Part of a small language model's weights.
Size: 16 layers, width 320, 5 heads of 64, MLP 960 squared ReLU, vocabulary 2048.
Architecture: untied embeddings, capped logits.
Training: a variant of Muon for these matrices, 878M tokens, 6928 steps.
Each number is 500 + 25 x the weight over its row's rms, rounded and kept within 0 to 999. Layers, rows and columns count from 0. Numbers have three digits each. The size before them is the row's rms in percent of the matrix's.

# layer 2 attention query, 320x320, rms 0.0888, rows 0-102, columns 0-39
084:491506475509489498530499512538482487451528504514505500515505522501495503497498521543458529516472521502453503515479493493
082:475483518534477480500455466464481462482466497524479464543499443502481546506499497531502499478527511486490509498507479503
081:488512523495511513493492525507510483488522479549495521480501505471512511507493457457475525489475471528521510520492504502
090:535463508494506520511515491485486498483560514509475531517533486462504488488496445499474437471514509499506486496470500483
077:471478472511570509471485518495484451491502526539515543509500539478536500483501503535457542489499502503498517529510483539
081:533470475497492473482496492477467520510428482464494497493480513499466477538501491474486488532509467531466503491497471517
079:515518547495464477541524482494528495502473520518522472501483469505492523513524504487489521474535471516475535497455477505
081:520473485491511461500509506461493525504464500518477501547516481498495510494497501526560500464483499461465526491491507530
082:488599471447471482500489506515533494490495498486476558480497502495516510545511461477530433507549478515501519494487503472
073:536506506471516488501537533514485496482571518509469527486487474472473513524527517489519525490483463509532490460515524468
076:486503490497533555481487450524518464470482520523515508504487532529497522507519509477458545470500493436526528495491521529
086:568486513491518518523537486496496431499467510517492536483479511516513456509479504537453507487491509554494505531520516522
079:514505491473497467524469449573475526504557522485492497515526530487498501446483481510531451492544523474479516438471525485
076:496513459486538517478544474536521488503447514483498510372496483477498501502513530516463504517507505475465542538501520492
082:492502474519519502551509514469483534475544508495465471482499485489524496498474513484466477515498476457474542503526545507
076:503551495489496501505510461515525534479513505495484526469486526499534488517510532485512455521537455513492503498507499521
076:544547464483467539472517534495529467536509496440552517512525412463509481528513531437535519511476518521536512501516523507
079:444523498482511471508513544504506474498481478502490514460522493484535492490472431536570543469508553504501512490518496511
079:503494480507548509506494493518440509492521493496525454516490529515482493474515479468538553493501523474511483501515475487
080:510508494521542526523477499487520496498554509466508497475488511561489480522507461486523454512512482493546516469507538515
080:505510454460489536512523515497472501495466506469521501517509484461480502454531512507506506537553518517506517500459505504
086:469454499519509483511506511507497469480485502497529463495513508526504503490494482525498478516473508511506472477478492542
081:499465507486530519494505533530465467495529499521512530461449503499512542493496448486481522469515458487508504488496484500
082:494523482506507454504463538530516491506551471510478493482485476520492518492482494493526516518522494490525516558459497508
080:523475453501512508502540512487507557528487504475515507474526479476542494503502539530497468533531537532490491489449489470
082:532484503509505510510481517487494440479428511540510451480534534531495518498521525486470536510544488505519503483487510493
080:480476509531486460468509525541473536442495500471506490546501520481567497540459541512501530498501510525497498487493488492
077:496540512544505497514550515533494475504477497508497488503497468504471494526511508462535520487472515502448492517514503503
081:466474462513498505513514505525507536487421453492501462495486490484538513497514548501513572499523517490500511494489500509
086:458524523505530532484484482548508498434494507486526485465473495532534488512484517515504505511514518474510509501469550478
080:470446543514535538558512514438484544456539505512503551455480501490532487477508461502496488553518550522534492507539531525
083:525492506542533486519489521524506552549446474480527455539520537508493513532507490505519494484533534479518557501483492507
118:508551508503512546504479478452488522521480485480505500557495528503469439512528498490477458496497500471496505534520518497
116:513479510479505534509520509490525498487559519502547471466503497477511529565499448507496500474517505453494496521487454486
123:455499448485480476481494495525524560518493483451521502486468477522495517491462513505553501497515473520495481496530513493
119:515481488504523490470484499508554473517486514486476536467509524490492503491518484458501495500533536480509503537555499479
120:461507461491466532507508532503496420475493505461511445494553466455494509488507529503469508487533542521498505504501487490
112:499516499482514494508474534521505473478515478515514514483493505480503501497472486530457502467455496466515473530519484499
120:490439523471487538483511463509505544517496499483485452518502487460512502575483501500522489520499512544535510511472500536
118:492449498495502490509514526539489439526489473525523482498529543519514535504532483557494503464510492460482473458513468505
120:499481534494500491499534496471542508486546468501491524506506465472495495523543560499484502474532482537488515500490502537
117:511464501512490495524497503490529451519494515471525497551527455473508513470510492466463498523474531488514534512506482490
113:547505532520493532497521497490499458479467541528509480545485553500483473490488510486456487497480520441482500500519513521
117:501537482517504479471490493470487467479492502490536533494504586485516486545493537491495493541488503487497460554536502491
113:465495528512481520490511477507502495523517455437480482515501479486523444535524503523420498514485509527507476510503484526
115:481473485466505482471485480486489510513514513507527500508532473494453477486482509512527528492519537471515534498509477469
120:543487464518461527478497537501480526489488508508471477509551459506479498475526518509505490496512538501529518529539482462
121:504473508521486490514571498489514506456527487506490523518490465513518504534455496487503538519491494502502515491483497532
120:484573480458522517471532435513499513515565498484490485507523473490474559493510513498467540505489488480478515483538490507
103:490456489513472491484501489471514494477509468485484513497517543493474493512488492509497547525520459535508511519514499511
115:513541498509501506526498474495504486521479487468515508522517509494504516493500521491465433485522539538459500502476481527
114:480518544479508541495539478483508546511463482504533476482527474557467482504535513513501515480490476509520479498484472514
116:498467535503438513486498527470516484487532472484481454532547501494499503499464497507500512494503482527508508502506518453
113:503501506487490487457474530486516530494402485481534558452536498502523507500484537508499516517524530513478490451512541481
121:541468514485523520517521508498478469555442542475491503474508489496521493547507510517518528479477517500488483510495522497
124:485476535560501480487441496446530507531542464527506486498527492551488484468501510493476502517484535545475510525470505531
113:497508464496485496523492554502460530513492546496507481504529498513504507517508478489494502494490504496506461495517519455
118:506518472492480493494527493492517538470495500508505501434489489497514477527516530527532505521477486483468515503506460492
109:496481493527493522502503499517507559506510482497508533499497528497436470472472536489511475491508525471526472507470487512
117:526481470506499483463479511480487570494507487507458502476504500483472459469493545481518552503477505488506521544543483488
114:477472494499460506491528508503488462474444485515458512488483436460488487552481510501551518498511504541520475480460478502
120:494519519470507497481506487479476470484474504448514489524471529510466517485506506483490540481484539487481477502474504502
115:468523489532512517487501494453506519519468497487523492516463513499488485462547499460449493478498468536520460522511500504
116:504508487508538511470466474500500518496552514504523480462517514488505496536525471515463505501512493484526520497501540524
111:508541486511517493457527500555526527473546478491537516539490524511494489514489533506460577498536528511511486500504538506
110:480535475493497501498493492509504494513475497545501487555542443515521500467579447541469523497524540504499525503514468515
104:500484503494502482517531474512528465501494506496495485560495539521499473488468481497487507492532500495481503498534492530
114:509419503532488515478490501490527484491515536461507464511488458492480489468489473513537440516530509502477512516523506525
113:505556521466491470537514513485500450500513538490526473564471492512519478494487510492525549516520475494543504497507505507
105:505510497476503481477515517483516490467502506549534543491536472513496494523537559484481502495510464500517491480505500499
101:498525508468521529511488496502489516482494512443487506494502513493492555524515514494516548488486475503502504524508511503
109:540507465498528492486482472518499489506457512540509470479496475491515521463526589534494522487510493477527549519508525521
103:503526485506484489526499478489493504472458508474534522528469486500535475489475528487393524520516500503530475485514496502
109:459548496535487497467510474464521474493514505521538502504447453469512497508527486490468550491481469484498474471466505476
110:536462513521503504499488508495521456538470476523487519497479500456518501503469492481522409510490470502525486477490520502
113:469527537513506509482517528464488498462495494507520472503485473491498456466504505517484476511508469495518502497510480514
113:488521527495517461485516491500492547478499524507502491551502474523524481530469460535519489532477495478493511499530483469
109:543542496500524499510490496506513612526489489520506534506519478497496513463491481448519539519449489513489471504486470475
109:469552499481517514486538492535504459495489481492541523558458557489526450493522508517537482515461526478521507474456509523
108:514477489527470488490499513519484455447485500489526540504514470489476519517476534484519530519507520473494482476532492496
107:494442530493498545493540529448503491498511498510491520518496535479486462517511527483473483468482516495539505469490489501
113:509472507486498482502474460481512501537397504521497510529489440472532531535461521476480528508518509496492493514528511516
103:486537503475519477506433477523492500510448484516507482479501566488515519508495487495533472524452502515515524504491487472
112:493525518496535487523559523479487508496532522474484497506520465483488474473492480491533522514497463498511484517470512473
105:477462489482495486436461483537501525511510538497442549501516491497472517533510482514466486482499499495477515485503497515
111:528528495522465495483486474495495511477497533526510491481476483512509499473487503465485482513540507486490481463509497506
110:483512508529528528495498524484482511455451491534494480470514479491530521508493499508541464527533530494543491484537513485
111:499486514485503516544520506529503540480513499498488525508465546526458459512499468507505524525430503487477498524492500463
113:496464462500508504467484456529487542517495467512504513473511500491509464482489460535480545523575503473457490509488520526
105:508519489513511495494534519501524479469470511516510522420507466486480489495507466533455523467479489507528541471482514483
109:519509471506477485497452487499491536460530483494518491535492578499527485516508481490542467496473547511475520507525472499
112:514527492505491490457484476513483439516459494468543491514510437503508433526449510455505509505422515542510526523495499483
114:501503518492461512479551498534494506521476490477514500473528484518517527543490496522539525517488535536486497510511491487
108:510468510453475483480501493522546443506556502531465496482513482498532463510492492470448488517461504518468491513484505510
107:490434466476533458491508479531498472498563515496542480491533504510507499508496537513491586501425506551497460528496477519
105:543511508513529497530518497464489470487521509488493482542497559465496519518474491504523514541466458514496546520510483512
109:512523474487476529507535507496488522522520490494475453475462504532510445483488469498484488557515542499488522480546489498
107:496494503507458542514475498507500479497492492538492490503531536483517509503497495502505542511541494528445469485496507502
108:475513525480515495486489497537510521506471531503487496519485469531511490489494508486496470466557523500466488510504508519
110:480532517515502475512512477532509474473522555507485514493491471460534522490477503535470517525505523492523521526482488525
108:524562506505504514516516496510497499492488453493530509454490556476536512488484498501483492457476490501449486489516490519
104:492498487496510554475533534474505512453474523508469516529480480505532449509476530504471504553498454488517503512500503464
105:542537489506483551481522478483488474483505490510467538494501509510476516515520447507526493473485520460499508513513505464
# layer 2 attention key, 320x320, rms 0.0907, rows 0-102, columns 0-39
081:526509492506475533499492510478507425484501488506504513500511534484492526503482488485406528493459477460502524501451488460
079:472523503504484514502467510518490524505471467537509527535539457507513532520491470503489489468544513514469473532486486504
078:522488484497508519520493491488503484498535523524529505480505500510493518534526428469495528499482523477474500504508494491
084:521467510511538456512532485506498545512498523551462557479491473511484504474468461499497484504486456487501556527512500518
079:496473491498572521472484520488504476512498505474501513485495511508480539497508437513430531482488464516463533484490505478
076:493448475478513466521498503530493482504494515524565488463496480456502469478497512478502524483526498500486500508492514505
079:488544550510517480515474487526516457489486480489471518450490453490480529533489509519487523508503483496481526496493493474
077:473495504537478505493503465519519505482416489508525499553496514495506549480454511521526520508453474533496508494502490513
074:523555511492481510497540506504483568533448488526482491481513512479484459438532531502516462507500551490507544509498467525
076:554496488480512532516528480482535471476590515528516481464506500501447459536519480486480532525516520482522485529479509497
075:510500469462484522495475482495533486505491559516466568535537507476491544484530529508453566508455544506511478516524489501
074:510491537495477491483524524493504436491463517495477501508505513495510493497518475555484493503503533498443472485465507463
072:481469495512464501505493486480541493472552480482505476510514527539517480477543493454528451502533436472475509499505490480
071:501499497507520517521530512511473479527422464513486540434478468497511492479492523511457515488487525527473493504502513494
075:517495471523499479521500495462545483531496499471496504548512455522460518481492527483457473537487488488487521514458497495
074:479497519510499472542520504475489561488548520557517509521502544477540450458475564502531541510520549520454499495476506522
078:462509518515515494503506487521458419497494494472532455480512439532530443482503520491548488497477487513495504495473514522
076:483516517474485484517539487492497514527494526450451496494512489491473495483522439489562522476478470491495564504526520490
076:495480494463538513472516535522505472532489484527499484491487560493478498478508512488524515485489504508492524489543523487
075:519532479484506479501480481510486485494543505491482497485492459489510523528509443518518493516490514509489505480483453495
078:499514498457509525492519506517478503499449528474498513523506475506518499515489497492508532493562498511498505506519507502
072:492510461487478514494511554501485449505509492495478486537464490491513522467500480492501545499460496514511501505514479505
077:485481517509534485519477460479503525501522512470487499467536511500497542483480443514510495497504526492510514557506504510
077:478512498487539522491506499476484454501527505491519460464495439479490534513554529547478513487503489506493500533532514511
072:511490524491512505486550521523515532492476493494469535455465481505477479520517521523445502489492493519507471516510523514
076:524503489528556517544525495498510470508478480524511505487485524491481519483498510537472524517533517528530518503476498497
076:568484530492474494512492470523506548504500505469518492549524505476483550497471479534490511534497511504522516474488504497
073:484561487500485479528527504486480484521495464501508537500542459492502505506478531499538515502470488478487503487487492485
074:465493490472500495468480533480509533531432519493485489538504445484455504520473527512494540464495495467481461483528486457
077:476501518523540465512474491491488485526514487548517470475503458486535478487505531502511539491528480523507505514537515495
073:480486505457510492497525459528530561511498536509482512486524513519468492521500480523475504510499498494490505494490513511
074:469486487486503509513499509523483540468407522556523457557504493491550503483497512524500534466503505492478503504486473522
123:513544488507508534519480475452499526526478500473515506558508534532478468501520529490488464486512493476485501529481500481
125:520481512486515517500491480486522494510544520507528474476500485467503536562490487520518496501534498484506469512487469477
123:467503451498475475486508497522499549519479485438517497488454473503490514486462500489559508502521473515492499509530505505
127:505486458486519510490498481528502472506489515480484528478501530512512500489519486446506496495520525458516510522561484478
120:491516445492493522502525520505504430469481498477499481480539477473504497473514522491465492472546527498502491513527496497
123:489520497486507504504495493518488464480522491517514491474497511492522514499466487524439498482440493472488482538496468512
127:497426537479480533500506462505512544498492516484478482523516489469518519586488504496527475503493516532511518505476513520
117:488457483504518481489530523518504444517483477518533467506547565499490530508528484565490504461519499470478470462503470534
130:506481505499500507504523499479525504506535482490476519493506476476486487515533551502479508453534480514510514496487509530
119:495474481508485476511521484505541453507497519494511491532529449469498520486512502489460500524475526510522543503488483496
123:544493523498514533493492517485490464497470520520509492531472553503482469495496490506458485479473551475500510495526503525
120:534542486534481466477486472478506488490515486497531534501506582492505476540493538531509495532503517489502497538517525514
119:466506538520477528473540492490497499510512488457487482526509467505516427529521507544425493490488501516504462526506507513
118:481469499459517504468492448491478505494519515489506486489531470476481487485477513520509528505511550492523525487508464486
122:525487465509459523474507515511492531485493502510469478509552454496499506485508511533490494514513524507534532501537477445
120:499480521509504479513534478490525489465528493516478523515478479516523502508463509467491544513481480531477523473499485540
123:502573469465524499483530442512482509541566490494492471498507472512482561506500509515465539510485478490489501481512493528
131:467454491502461517483512458492499466450513499490485480469500527507496513506490501510458538513507487521471500511481487510
114:520544492515499514530499503484506481525477508478520506526522508503482533505495518480465447490512537543457504519487467532
121:499535535468487501470553474495508538505462482508514485490519457547493466494533497518504500478501474516518487514473447503
132:505477539511437503489511536501497489493523509477468462527545505490520503524471492509526501485499503492503512514504500449
130:498508514491491489485476533503495549508399499485549565465530507506506505499482552511505507505537534483474492455503536489
123:535469509488508498510539516500500467539450528478492506484510486486533471550507515515518528485474522500512498496487532513
121:498465536520504491496469522459514498537551499531489522502525487542501456480511496481473500505453542530474509537497485516
124:499507487503479513512499500500469516479482515495511453486538489506512510495511476509491511485498515495502483487493493464
128:501523479499515494498523492496512543501492515520492518424476495506507485532511545496520494502479477474505500517512467533
120:490477509528511500483506522510514551520509470498500514498510539495462470474481523516501464499508508475508473502512513503
125:524488473506493487477480498508499573502511490525459487498501499500481469470494523489539550505500500475513526511530503482
114:481485498507479506500523529488489444470434496519434514468496438459496485552490513490530494493521484549526464483477472500
134:472521491460523507499512482476501464487475488454520492525454525517476519473511515512489545500482485493475500488463500477
114:474529479511494506477505498458503523519447482473512492514482498488513500478545492478481474483502498551524471523529491497
123:521501483506533505495493509505474509491553515518532480470522527504503503537531476512478497507507492452534509498476539494
102:499531525458491497449535501530492541503549517492507513521499503516518478500513519513476511533520507517509492481501536496
106:503534476460489498489492501540496506481472518518512500548503465507518502501522530494485509500542537488518508477463481489
102:495473495475471485504496509515494490484479536504488512558538535507466482529511466491525546516527494478511498439498488515
111:509450470450492552535466468477513508470503526471480476492531475477521513490485492522536461492508498501492536516457503533
100:478553572505492478530513511507480437529525502468488476563521483499487486483456519496509573486511509492499490518517504505
099:509504499514505508506516489519495485515489530528511561483516490530503516518496526481491482513521489520518495455486505508
099:514492461494500517500492482509510516459521465436518492500528484496517525525472500507534553488484476500461505515492506473
100:522543501492484491522482513467493479501465488549458483478486491520520474508513516545504520469544473487539533500488492529
104:526480490470488492517491511521477527494448472456502496510466497507519466517471542507410535517539502496507495486448470499
100:478534474511496492473467486536501478494496520498477513493501465506496524527499492478472525479485491502492484500506513494
106:531457513522508512483483504514467482493477476513487527502508518459495495488489547533514450515496459526529527465481510514
108:482514498504502518486523551486528504492504509522492478512484518507529452458489500459475472461506499497481548505470486497
109:531493520500510495492513493510508534483489515479459472578502487518507491537492493506521510528487481492475473480518512499
101:557548505455511492481499521495470537515513500506482537523465478530501541459478505502505517487471490506515520487530477505
104:470542523510513509500501494487532453513476470492483506533491517518522484479490510535534500495490548460487491514479486489
102:474471551490471526496493508514488470484460489501492491490487490488504557480514502491528511504523494452506457481519545550
103:484492503473502508493522507484520517491513517459514525499501525491480482548462536513499508524461444505565543504527475519
098:511471513486494461492480492509499491520431508495507550512499477494531491465512521477468522517514490502447499504499502495
097:486535497497536481540422512489448496494455507487471482464501565525487483507506500520510438501491494510516486501492471477
106:516533537514508492550552547438506502546540544494494502510520500490504480483493458503541546531522515518487499493508507510
097:529478494526509489428464495504499510525505515527519509491472477535507564503459490525455472517507511468517485534510507517
102:498540508500495506499486511477497535508521536526487441491506488505512486480483476477503484504511558471476520500538474493
104:482466502524528487475507518467515531507446522520517477473497524446504488539505515496530468501526518492488547501497486462
100:485545499499515513520459500501505485488515466498528524526516525521514431491499474493528477512459514458490438535475488444
103:517459498489512497498443508491502560505477470531504480535517495531511483441459486541502544546601497504498491477495548512
103:493509512464514495496512508515486472487493475500473490435502481519508513475527474530442491465458469507501484508502499498
096:511497504515519521461424549450472511461526508469505488517515521488485515530493502478518459445493524533480486512499473538
105:535525506488477519476488493487504462468458503474511497510498440491471443535529532465504484496453489505499508498500508495
102:464494538504500486464516532525482520479506479490502487480522493528495545519511507508504515529499490523503501552513482496
108:493483494487457456502495527504508470576566499524488475488506484485465471501497508489459509517507481477457512533497484496
098:464441441466521487498515517462445444489572522500505495464494517504503517470476544505473515549497455529512501470497473522
100:502536505517542548513502489481496484521503516511531481500508537495464484518482480478534502536484480492478495500557497479
107:498501470492480520476549472537486505442494517505499493481515504469535451539519462475520507475500519518499519453514498517
107:478486494535462538488456475488497455580513503522519461487498496479526505520492515524556527471532490498502475546456432542
108:462501519576497519536491506527538500496513501490465508536498467463493507483470455509459471506576490475485509500473530500
106:467527500488490502490522482495508482533536533472494476476449502518475483476498487504487465503498467489475512458518514481
102:503517501502466511498497484461475506501508464528512514488508527466492544505526501504485503514495524505499468492558501466
107:485475520505467509495506522506468503450515527494513520526510522517477475493504461481485498516472472460487490499489506489
102:480505508508506554475474518501485492516505515523473472483491478448491501481492473509487506530519550544526495528491455508
# layer 2 attention value, 320x320, rms 0.0882, rows 0-63, columns 0-39
092:492469498475466481472502466524498494491500529524494505504506503511527513452486523489498491492465512492512547508490475523
101:493504484493446483517514514516525507514515496492475467513550484488498513473472507499487452471469532498487479484479513544
093:558504553506514468538500479519520503490517488508485498476494511506481470494525514552512522523514543507454551499498505490
096:501488476477482481512487492530482498562522552525477493509524521471501493498508473504485502499524501466540493505514453510
102:516516555520488515521504499504475502501505530531489483506506495505452419463481499524522485506508503469509555439523486523
098:513523518525504478493468494509521478480476501493506486521481480545514483528497532489479511460476489517514480422521496504
094:528497485507508490461483494502510481498498513473476446539454482470478472470515504498508522505520498500469512492517489498
102:492499469485492520491508499530540518466532483521524483479463520497560514537506512474523482447480494463510534522485491495
097:500483486486502531505522500528494516536514533466518479510486493467493507506495499430490488486509516505478448489498553453
094:514505498480479479532437519488468496495530504486510499542511457498496514502510478516519493490481500489472513445499482514
097:542521463504506526503539526518522491450492468501490533462552491509506523523474496553484463480481508526466482478517498525
095:520533479466490504482488457492479477448490514483503535474453479502473465510468452470507527572464483491517538513529464487
094:475527519505494475502492459480518526512480476486474480499498502498465491484487491495450509491528501496539485498470483487
107:513499514493498529512520519488532458500495505520480504470458458469481496555496533509469498508487489503498474463502496512
096:529518515509495541531473494517476524495500463487476489536490526482542491521486507484490476509510485471479496490469523434
099:554518474525483471517476505512568462520532494505498477483513478505474482529550477533562504503510476509516513466517523481
104:514523489473485514460539490502480474525506470535481483506497474522516467526476534539487508485524480512494513541480511488
098:519480519510486540470521547515483542518496462481476502474474541536501507457508480525498464515499508517501529497508488478
099:511501469528550546492507463504420491537488487490497491481522475496509511505536470480511502449476507472503496497456492495
094:526482501524439493522491516492463498519554489532477529516465522511481501520470500521531477508514510457476461474502517489
094:506502534531471508493503516528516535501475509505466514492515481478461498557531456522513517547471493465546536482498487522
093:462521534505502518511523494558483483468502512500477508490521521495492483490441585491504493468492492491528499541496493499
100:437480473494501491456509529565453495474458507509520492485487513494521508476533468502466510506489525526451542510482516529
094:526519535483507477491535530546493500451501505552491528481457498492524500502565512493508523453499534495502504478526462479
097:503515491530524490462522476499521501541503524547507513472535456540490464481500429507485512489472467505494486458499506473
095:502501510510534480506519502519485472549478537462511491517532487492450426508489493489532518524557484503536477446518471513
094:526533486441491520518490488509548515483517451490524515510526496498493482499488483510452477552508566497513450509540515464
099:485494501522498499483515546488491481482487493465479506501469533466509503467536503481483516495554517532482483497527508548
099:510496536472442507542527507463508503489491488480493509501518535525529496510513486501528487463530517499468513513529498522
095:496494534515523518526477505526535501481498506539511497563506517460507525483506473518465492553492524512465526516451513465
095:504514495495522491512480487501526511470522493485516476529494471483477512536507499500543530528538552500464563495481459444
102:492492509523516484495499483515513514506560492501522484489557517485472496510512518535457506475497514518486531514482527499
094:540519509495552530473485489464520478485486494514512544464525515447523500576502530507508540477501514467470484521532511493
105:504494527541550527474526534486530527476508487492492524541510470509514506499465519472516495546471487486521469513498490506
102:496525530551483503472480523544498503516492521500550513497481534526497486511487507464506485461508478522499470478465470534
105:506483511516494497503534537467530492494485475504492476520473455459492535527494508470451540525440501445482514497491489514
098:474506503514529525488513503529486489494489470501499519483567492550506502482523500484514519471470547568517471506578537493
096:491479504477510517487521498512496514515571459502500479479526533505499530464470495488524559477515509477565442549468499488
099:446506492497473528508471494523500486484522495520541525490504492488489473524478521492474493495478503502476459463504500530
092:524512487511484475514469531492484459507519482488471450489511518504489551560500478512468500468471526470497481498512506533
094:497508488538546451488511495496490424527508480506532505477522485489498494522493481522486465488469493456483497455483485457
101:503489474503512533498485522506475513524494518556546506513500501474548500500488537501520468491504494496527539508527510511
092:460527509547514495482473500484485449487472539464513497441507466492437517496487483477479535493457463560519502513528519503
097:477498531489547465522494491499502496537524513500513507506465459488486539462515476474491483533489506466532519538512469462
097:518494488492525497519498492499526467486490471561486486496565495463501484576469549523482516506459447467513529513515504488
094:492491489487503470524453527492497502480511485505488492484459495489489469447515527514508484504480509556513499495520488486
098:506501497533554502505498458494476477470506477466466497501492465479531524497501493519535557515456484487491546476520492493
103:464481532488525509537498508523491512439488510497492509514481508488504512497465523521481498506522538541483458557500453441
098:501538548502460484500527490486447472525482486535515548512531501469522512489508509498493513458505453516531506549537466489
092:474486508506499524545458506521502490462527487528493504504547491530534517482512500520512512514489521487485511492501493483
093:527510511537525530498494534510523474526473454467480499506515505469489465478507497500483526544501488520466495538527525456
100:486489519523468508502504523476474485506496495509487472537496501553514467518484502513496496487519510451546508493488458464
091:496476513467533499469525458538537534517499495501527514516515500482475496517499455510506506511492483463474539514518548479
094:440498563497489528555483488470468520520490501525510487492503505510465538485526539513525515567535518493515533514529544529
095:552476527509502476488479468496481533508481513463509398512519526502497465502531477502529501496513489462527513527544478487
096:483501495533481488538494491469543518484495483499519518503517510541486513516559523500481542521523506529524504483436484502
099:544567518526516503497495535477518540499502495519492506500518574499494499474507458526530417512546484502510504517513485508
095:490492480473490459510512462509488500471494494523569487491505505496528459493532485549477496514466512504497502510542529531
099:470478472534507458504516502497499516498494522510497525518471548547510488442505535453498513491524535456482492558457501504
093:510502476489469524476489523513499467507525510496473529515504479527538471431499508494513497485487488528526479531513494494
098:503506458507505486451532546499531472506495490515485502488495464494499498514461474522476530438461466525484495551459483519
097:489472484506454508457496493454507544473510457494481500438514486559466505491524493512528474541489474501527521468469518486
106:508487508502488467527492555447504511499524509505523529447480485497523519491538464526492527470470528495501494470492493466
102:488482468489531507519495520535490494503554533515482457482526493494502480446497545464514486456498515511527485521508488532
# layer 2 attention output (transposed), 320x320, rms 0.0784, rows 0-63, columns 0-39
091:482510500467502452544476504527520524471527498464493521474453465492463495485475472516509494517474505498474474427454495459
099:510487511523485560517526503530499519497491478505515535506472513502492478499468488465495527477474481532498504495524492455
096:532530514519481556523531538511491502483508513522501459534500509533459511553535525453506493493551487473510492462508519514
100:514485490520502466471539529511439513484479465490465525495495562484516486486450508481520513498459531506515513492457520525
102:496520498493501506480501488537462514495522504473483492524472516472536503515473549504521493541510485505534496509493502484
099:527462482484536535524492507513511477490523515480513521440498464516468533481507521482507458496523517504505514452519488486
092:459532476541500537469458554530457486511503524519483533470459506499521546516535489502519528501491480517433477474534507488
100:523527543501533475510483495491517476461460507486519509544488463562516489488524512490508520506494500490485502500504479506
097:493551504504514532520520473522469520520476528480532506482480456506500461499503497445512509519460487495490505528447496491
097:491480447507464520468511488515528526528476453482504512498490493482495475510521527490486512517539501525500497545503471489
090:474505471499550494508481494480487448498521484496467445503429499487502482474478467501515514479469486527526494526545537499
090:507492501513546515479513502463505475494492459486512483498495537523524531489515502507534518491524516503513479505517530474
089:513505509497467514511541453520498507542524500510494495509471505515452514505516480472535494526483535489530509539491486507
103:456511536481468557562523506476458508533515527494556481454485522541496495510443480516494482472545510499483526512515512486
093:500444508568473513482507470445498522480526483521540533513485517499457540502481507544468516527476512517468490466504504476
093:494488450480509473483526494513488500477512478484504546534533498461512519473507527476469454522480513497494512499487472470
094:490535522538522509497499539524483520537476468472491546501486502493483520477476508515495486516434495516498515532544550499
095:526502479533518492519514482503500530488559511536585518540482489515514531520513536464475542518476506496531503523484527506
096:475486532490492486486513523513489497460522478468471475480494521451556482505516509522481493489450492521482466508511472483
088:498489475519536494522489504498467494501472516466511504486515493497526506506498541502469517517518499474472478486554478483
096:479505465548563468513479510504504460481538491526493492496498468509497491520488535477536503484468483493493537499517520483
093:501508495500520516497507454519504538473506534554511494504522494494456529512444480496496496487530518515531503525524464487
099:550538498520495493531510481539481530492535434528495487513492468550485522471533476496505455492482475514485528541513465527
091:533511518497508498462508461504490526506517497495490447501481524488538503466481539481482505532509484477511507525499535512
090:485523488506520535471445516456528549521495498507516487492521507486525546431514514473524467493537474504503485505558499477
088:499528547488504499494474502552527491470513458529507502498492516496588502485511505476451448483509501503506503474512486521
090:491508503495471486487487482552522462514452537495516507478536500533523516510490500528526485517502517493496516492484482507
095:486488501521499514503523480522494527520518452520483481473488481516513468521511467476552519481496509463510473474485488443
092:547541465533527489472479525479528527520525513534459534505486490522452496518527513455509495484508530502503473505485521495
088:474514502525487508494523531454500467468473496508515518450526470484549499497508501507543516483467515537485475534492519507
096:499506491499525521489473498546510515491488483548450454502475495506464457501487491471491523537485525493492506514494491524
095:525473506486553512496501550492539501515454550489510583500499493487528485506488477452523508527518548492480474443504456525
097:472527478519478505492509536516517486522479481518544457499471481508452478518495513480488467488490522534515528488512539478
095:509503502497422485490513503506548469504465513455522507492528509532496483532497498525477502460518555450475527520474495492
098:539515537517519485517554490496516490512512489516584519496527479533502461511504483523497495489500534492483534474483562513
101:481530494446481513465484493472481487505514511492544537462477509448478505545486504559464490515528502531506491498546499485
097:498440479462504527494475494491484523532504511527508495526510504535526504476541508570505506523471448493466477483529530516
096:502480473523502445507536487511518524469425495462501554506512488516510499486543487495493484505505478491512506462475529481
097:513509489475519493508532507492492460499456508523532435494506511539505507465459517552453492526496501514517488489547493456
090:485497479524506503479504506465474525487501464511472506525523501471511479521463467508467496497549488527444474472527516517
093:511491513512477485530543535514552520517510469467519496515470526488486496504474470493493478529535524451491466504526480465
098:538474495454519510525475496530468508526538451465521497533463568513481445538521444475487550528497547532496472482508546564
090:523479516502520500505526482461484500527516459497525518552494522522472484503497513507523501478514491495515491492491485488
095:488545514504505485574506490543517493504434499489515493491509499482490478495528473525495553504527491499513530530472478444
091:548440474490502493476481497508495529494532531474578517501500573522504478499472497473501539460526498500546490506471515526
095:490475508556490505450466505489496478504477515488464486497518503467483484492518466542464462507511563500457475508517526520
099:502522519501486468508501492500548498494481491549483476502517491519496496500516460481492492521524474471509498518472546515
097:490488536447453538477506459550504440498494472473474500525491472536500466517476494491494516476500509502501538523458509509
092:475496467473584473517509505488484571534498505519537509515543518546500539527513506498509530538517519493549479514501482480
090:505480497481472465456459503459522502505508495501478537476499515501465458523507494552514497506490502498468454496459515478
090:480497507537489514499494486486476546512535476496489483504506506492501509556515516462524499505558526513484490520481493479
094:502498473458508485486495513473513483517476531526479520518502553420508483504479519472482543503488513513488522494489485530
089:509498525507504514502502463528478520506501515489485481493470504508506484495528542457502520494537505515486478530467505521
096:472475510489532484474479520523443516528531533530423553506490494512466488552506491499474528514467493543497478494505502486
089:477529479561491521540506496498534543455523494506451534480508485500548470527471511471468550518511520477503513541490513450
097:459456529474479485492534529467469457452513519512504511494528537471510499487523489523533471487476499493496536529533467538
097:492489495489511490486490498507480495505533490536475478534511499452536482508491524531515558488529480474498523496471526510
094:485503485475466545546502538444523510494506523499487525489483528463512527493487503518486455544518512509521489500505436474
093:465538449512421478501538495492497488446503530486470501511502482487523474481502483494513517471514532518493476520509513527
096:491530543494521495496503483492535515513493528487493505457518515543474493475484496507485497477480519479478514482506451495
097:523502493515521499485419510453478502505481496463537501518468464526509502504435509487490495531466514509506481492507516469
099:539522483525510515495486531553470468523509503479581503484505456548471507529481480513493480511502482502522523508463492552
096:496540549474480529504499515502504512483493475520552492521499457501514473534496524480551445458476499547487470499511460486
096:446515477483492488512480488483527493537495471535487498501520531496510572473470494523459482505489507555453494434500520482